From a checkpoint of a small transformer trained on Wikipedia.
Size: width 768, MLP 3072 tanh GELU.
Training: a variant of Adam for these matrices, 1102M tokens, 8408 steps.
Each number is 128 + 32 x the weight over the matrix's rms, rounded and kept within 0 to 255. Layers, rows and columns count from 0.

# layer 4 MLP down (transposed), 3072x768, rms 0.0111, rows 1398-1429, columns 144-191
[[124 178 133 185 125 118 163 145  98 157 113 111 141 139  98 124 138 106 124 100 167 133 114 112 140 149 165 152 101 119 127 170 107 125 134 141 180 103  96 166 166 123  80 118 160  68 149 145]
 [112 126 105 120 122 178 140 145 151 144 122 136  99 118 111 162  86 101 155 114 158 142 121 150 128 121 125 102 154  95 163 139  87 139 122 130 146 172 156 143 135 145 149 143 144 130 123 157]
 [173 122 128  98 147 100 127 147  98 174 140  96 119  85 150 146 111 161 121 125 160 117 167 145 141 149 131 143 109  61 168 122 121 118 136 128 112 151 143 133 104 121 105 130 100 106 119 133]
 [129 139 141  77 176  98 123 162 101 148 161 149 125 161 167  57 136 129 113 149 125 165  56 164 119  88 170 112 206  86 173 188  78 165 162 139 112  74 151 118 157 122 126 104 140 101 128 132]
 [136 106 111 139 107 126 122 133 139  58 119  76 151 155 114 114  74 126  78  97 158 144  94 124 118 129 157 151 108  81 106 162 135 115 170 142 155 113 156 163 130 122 122  96 117 132 148 104]
 [120 127 112 177 102 145 135 175 247 127 143 112  96 134 136 144 100 111 114 134 154 130 111 116 167 149 160 129 101 115 151 150 105 189 131 173 143 145  83 114 120  96 102 126 144 153 151 128]
 [160  89 131  83 163 145 147  84 159  91 141  75 110 147 107 140  84 127 141 143 150 114 130 160  76 111 140  90 102 176 115 126 138 122 163 158 132 127 153 124 128 133 166  85 142  96 103 136]
 [167 152 145 206  80 141 124 118 141 110  68  80 142 101  86  94 132 114 139 157 117 124 135 178 171 122 147 118 138 127 101 157 112 150 139 189 102 144 113 113 169 114  84 111  87 146 151 117]
 [ 90  93 122 155  94 103 148  83 139 106 111 160 132 138 155 141 155 116 151 109 130 124 113 104 133 123 156 155 119 141 158 160 151  87 174  95 136 102 169 121 125  63 116 118 116 120 122 130]
 [114 134  94 157 105 104 168  90 128 107 155 167 172  98 113 125 166 113 195 132 166 161  80 127 146 176 105 118 124 142  76 114 146 146 122  98 123  97 117 153 102 153 106  79 137 113 178 144]
 [135 152  87 166  85 112 110 124 142 139  98 115 118 147 161 163 116 122 141 125 110  97 106 115 110 173  98 131 124 130 170 188 150  92 140 164 155  90  65 109 144 201 122 118 149 115 163 149]
 [105 132  85  96 107 138  98 138 117  88 105 125 134 104 122 110 108 138 121 130 145 192 100 206  94 170 136 193 145  88 144  84 116 111 131  68 126 102 126 159 116 149 123 135 129 135  79 108]
 [ 83  49 111 180  96 107 115 124 152 130  87 163 119  93 111 153 126  93 198 127 143 139 144 184 104 124 120 140 155 121 146 125 165 151  83 115 177  98 156 171 102  80  89 130 116  91 136  86]
 [166 138 121 116  98 130 156 131 175 133 138 136  90 103 144 118 128 141 131 157 117  80 137 100 147 146 153  92 129 210 175 112 134 134 115 142 131 143 143  93 126 180 149 158 124 107 156 123]
 [ 83  75  77 150 103 144 202  92 174 137 115 123 113 100 127 175 117 117 145 151  87 149 208  99 112 130 157 124  93  56 113 135 139  74 132 112 146 218 145 140 144 108 171 118  84 125 147 153]
 [139 145 136 106 120 195 104  72 165 162  87 171 150 156 158 113 117 108  87 112 169 128 127  99 164 104 105 119 122 115  81  94 130 150 129  91 106  99 134 126 147 126 117 139 166 130 143 120]
 [178 151 164 174 146 135  93 140 161 162 123 111 130 113 155 151  90 137  97 155 187 103 134 151 124 173 143 132 120 218 108 140 142 104 130  90 112 126  94  98 135 168 110 102 140 152 156 117]
 [114 119 156 181 118 108 110  85 145 127 150 158 134  66  84 150 113 109  85 144 150 154 177 123  74 218  95 118 109 104 169 173 122 124  73 173  63 136 141 145 154 108 119  90  64  89 143 161]
 [128 104 140 106 118 149 148 133 139 159 129 103 109  91 140  77 125 117 133 147 143 151 125  96 125 158 145 117 124 116 137 111 136 166 153 164  95 128 154 142 126 146 116 110 150 146 203 121]
 [114 132 153 113 128  87 173 160 147 115  95 121 112 131 124  82  72 110 126 111 136 112 139 108 153 121 114 150  98 143 161  97 112  59  84 124 158 159  47 121 127 146 104 109 139 167 180 118]
 [165 138 126 122  94 122 139  82 146 140 101  76 170 129 154 153 144 143 129 110 103 144 168  92 120  84 173 175 104 191 105 147 147 100 149 112 192 119 155 106 169 108  94 106 126 124 142 123]
 [113 151 131 118 109 174 128 105 164 115 156 107 121  69 168 156 108 119  88 128 139 134 109 121  93 114 138 109 112 183  67 107 128 167 115 138 161 134 121  96 158 150  87 158 152 159 118 109]
 [157 158 145 113  47 149  93  85  88 101 131 118 143  93 171 138 125 194 154 126 144 172 117  88 128 129 152 104 118  93 124  90 145 106 104  94  68 148  95 135 109 170  78 106 100 151 154 119]
 [107 143 113 111  93 105 140 123 103 140 143 113 110  99 108 107 116  96  96 127  96 172 134 126 180 116 171 148 109 103 110 150 103  69  98 104 124 137 108 126 143  76 131 145 159 133 150 111]
 [163 142 133 137 163 100 166 114 156 169 124  98 127 121 147 101 134 126 101 117 130  92 214 108 134  82 158 130  96 106 146 116 124 141 150 135 101 156 142 155 123 128 157 134 114 116 121 139]
 [148 140  21 150  83 110 110 108 187 145 109 136 149  91 156 184 126 167  88 196 147 120 167 122 178 136 153 112 117  97 115 169 144 175 137  79 111 121 116 118  96 150 216 166  97 102 131  86]
 [134  74 144  66 179  96 133  58 123 113 136 158 138  68 222  97 121 146 181 146 132 153 165 157 144 137 113 153 152 138 150 147 166 117 102 103 130 102  94 130 120 115 136 139  93 120 105  75]
 [129 142 115 113 127 127 146 125 132 140 123 127 145 120 153 118 117 177 117 176 140 185 131 132 122 119 112 166 133 149 112 119 137 167 153 157 150 134 174 145 136  97 132 170 150 121 106 123]
 [136  92 134 208  60 117 124  85 125 147 129 120 150 118 134 132  78  99 118 121  99 158 162 209 118 138 165 132 124 111  92  81 135 109 155  59 167 149  93 160 127 125 134 149  73 153 184 102]
 [153 162 138 124  65 153 116 117 137  79  97 181 119 186 183 133 103 133 112  96  92 131 109 124 117 109 153 114 100 105 105 155 189 106  98 160 133 143  73 137 107 190 150 101 127  69 125 109]
 [182 184 126 149 148 138 107  93  75 127 126 141 133 110 171 106 144 136  89 147 147 145 105 183 145 137 125 108 142 145 118 142 106 120 107 153 147 127  58 149  82 163 119  48 171  72 124 102]
 [175 119 131 125 133 103 162  95 148 171 167 109 129 126 122 137 130 156 152 166 114 119 117  93 146 133  89 121 109 160 177 117 146 142 130 165 105 123 129  96 133 133  99 110 142  79 126 135]]
# layer 4 MLP up, 3072x768, rms 0.0172, rows 1399-1430, columns 144-191
[[210 134  97 145 102 147 123 139 211  93 147  42 140 185 127 137 122 121  88 105  92 166 139 124 186 114 139  83  98 154  99 123 132  99 126 135 113 125  91 150 133 173 175  84  70  92 142 145]
 [171 171  89 175 107  95 146 160 182  91 107 118 122 126  84 132 129 115 149 100 162 182 119 146 109 159 133 126 149  97 122 153 180 139 119 165 202 125 102 132 127 143 148 129  95 105  94 124]
 [144 112 108 121  96 157 113  28 195  80 146 138 129 114 143 123 159 153 120 189 124  81 159 128 119 128 152 124 158 185 143 120 157  81 163 149 137 135 142 159  86 113 140 118 100 175 142  94]
 [146 134 118  94 100 121 118 101 138 118 129 118 140 105 116 113 151 158  94 129 127 104 139 142 149 130 154 124 160 172  92 105 165 103 192 110 131 139 195  93 157 145 141  85 139 129 199 113]
 [111  94 174  83 121 171 120 157 153  64 120  70 114 142 105 126 127 102 157 159  91 140 136 161 154 146 207 119 135 162 148 133 187 138 173  85  72 128 119  58 133  71 170 110  96 163  68 171]
 [134 183 121 148 136 125 158 122 177 178 112 163  92 167 115  49 128 120 166 159 125 101 132  87 124 127 162 133 134 196  60  84  96 139 161 121 100  97 120 174 157 133 110  83 124 132  84 147]
 [133 103  88 171  68  96 151 103 169 111 116  77 128 146 122 113 127 103 123 142 132  73 106 133 135 142 182 123 145 164 140 133 160 134 157 189  66  76 109 110 119  97 137 122  90 142 169  69]
 [105 137  90 106  79 126 115 120 139 102  77  74 134  99  83 114 174 112 129 109 185 143 142  98 169  96 178 112 150 107 127 151  39  95 143 131  76 126 175 144 177 104 128 168 141 186 136 121]
 [122 130 141  99 116 150 106  81 129 132 168 162  96  94 118 156 130 172 115 141 144  64 120 170 168 135 104  86 109 131 114 118 146 142 161 158 148 119 129 130 100 110 132 131 143  95 122 105]
 [150  78 137 110 146 125 161  93 152  98 100 103 144 114 145 120 163  89 159 162 167 148 120 132 118 154 129 125  85  92  90 177 199 112 141 116  97  87  88 147 128  70 126  96  94 172 132  97]
 [184 119 150 103 144 118 104  79 118 151 141 119 110 196 131 164 168 112 121 133 104 118 136 117 162 121 173 155 119 111  90 130 169 103 115 155 106 172  93 127 116  89  64 144  72 167 146  98]
 [ 79  98 110 130  57 104 128  69 167 113 101  68 174 109 114 166 159 104 167 134 178  87 156 187  55 162 130 101  55 163  83 102 114 107 129  73  74 122 107 158 105 122 121 197 119 158  96 111]
 [129 117 173 114 140 146 132 139 129 136 127 123 155 176 165 121 154 135  93 102 136 136 112 105 153 132 109 135 104  87 105 126 106 131  82 105 130 113 131 142  78 141 122 150 130 133 118 147]
 [ 93 172 142  88 149  90  80 121 117 129 121 123 137 155 135 115 152  20 188 173  75 124 100 176 101 154 186 122 108 133 116 111  69 170 100 146 234 113 155 144 113  60 134 140  89 118 138 117]
 [136  85 111  92  99 153  95 136 122 164 152 112  96 110 131  79 145  68  55 171 115 159 120 146  64 117 194 119 122 160 104 193 125 111  95 143 170 102  81  84 167 168 110 144 141 156 116 131]
 [127  88 101 100 109 167 154 135  80 122 164 210 112 117 107 139 121 191 167 179  94  86 143 142 149 127 185  93 131 162 159 116   5 108 120 119 155 104 101 164 114 177 127 149 155 198 105 148]
 [123 103 134 100 138 138 159 175 103 126  81 146  94 102  47 121 136  92  92 142 120 135  81 123 178 146 160 130 176  97 128 141  71 177 144  78 113  71  93 101 107 156 134 182 128 126 102 150]
 [120 148 141 128 111  85 134 206 146 134 131 146 155 178  86  95 126 146 158 146 122 155  97 145  80 174 111 187 105 130 125 137 120 114 110 175 128 140 176 163 133 168  97 209  94 114 135 164]
 [195  81 109 167 102 102 169  93 162 157 114 145 149  93 132 115  75 139  73 157  92 126 167  90 170 146 137 153  97 110 111 103 115 138 152 111 138 162 150 119 113 136  81 195 111 150  98 115]
 [127 179 114 127 121  78 115 148 150 116 137 156 147  99  69 126 158  84 136 117 163 116 115 174  78 133  76  90 138 105 118 138 138 168 103 119 143  97 128 197 125 122 189 102 122 194  63 148]
 [170  44 109 131 108 144 114 129 142 161 119 124 126 173 158 125 126 132 176 136 160 132 115  91  72 195  85 127 144 135 127 165 151 142 102 129  50 174 123 124 124 159 150 166 141  90  97 105]
 [151 132 121 145 111 127 112  64 144 103 144  93 105 164 163 132 140 142 137 129  93  96 149  88 114  80 132 158 147 131 128 127 102 120 142 104 158 167 212 162 133 124 122  78  39 102 175  68]
 [ 93 158 116 177 149 142 106 160 145 108 130 161 166 191  97  67 171  89 137  94 156  96 114 127 147 118 136 127 186  56 143 187 187 103 122 122 146  80 161 121 119 123 120  86 115 168 133 153]
 [ 95 118 164 168 148 133 152 175 121 125 142 118 125 150 116 127 106 105 138 124  89  98 132 145 128  93 110 176 124 163 132 133 123 116 106 146 164  98 173 167 140 100 133  86 142 126  92 137]
 [ 87 111 115 127   0  40 114  66 146  85 132 116 139  81 113 170 144 136 115 174 110 131 124 122  98 135 152 114 182 111 163 146  87 115 152 170 162 140 116 146  97 122 164 171 131 142  99 124]
 [ 77 102 113 160 113  59  25  94 175 129 125 157  87 194  78 193 130  97 132 155 141 141 119 135 180 161  91 142 140 139 105 104 104 102  70 193 139 158 145 118 126  63 143 110 103 171 113 142]
 [150  64 155 139 143 149 120 175 111 157 136 109 134 157  88 146 111  60 105 150  91 130 118  73 108 120 108 188 119 130  83  82 116 152 130 135 128  89  93  67 138 120 105 142  99 114 104 123]
 [131 111 131 169 148  88 126 105 125  87 139 128 156 172 127 149 175 124 117 126 108 148 156 180 138 121 186 180 128 140 136 165 151 110 152 176 144 112 129 125 104 165 158 143 128 130 158 137]
 [ 72  73 117 135 114 142 134 126 134 152  99 143 147 128  95 156  97  96 159 134 131 140  96 123 110 152 127 122 130 148  68 118 132 166  79  93 144 113 140 119 165 133 115 156 120 108 123 134]
 [173 177  83 126 158  69 117 152 102 115 163 107 134 166 118 112 150  91 200 217  84 158 166 121 117  85 112 166 131 160 162 146 149 158 148 103 128 191 123 161 113 136 164 161 111 165 191  76]
 [150 135 118 156 125 153 125 158 128 125  63 120 135  82  67 173 151 138 154 141 176 115 129 164 164 173 118 121 196 149 123 137 113  74 168 180 115 135 152 125  85 120 158 165  87 113 124 155]
 [133 106 155 146 110 123 114 116 123  83 183 118 101  94 150 106 153 125 111 142  86 104 158 170 125 127 110 131 160 156  86 156 152 138 156 158 149 137 164 114 166 108 165 135  99 167 130  99]]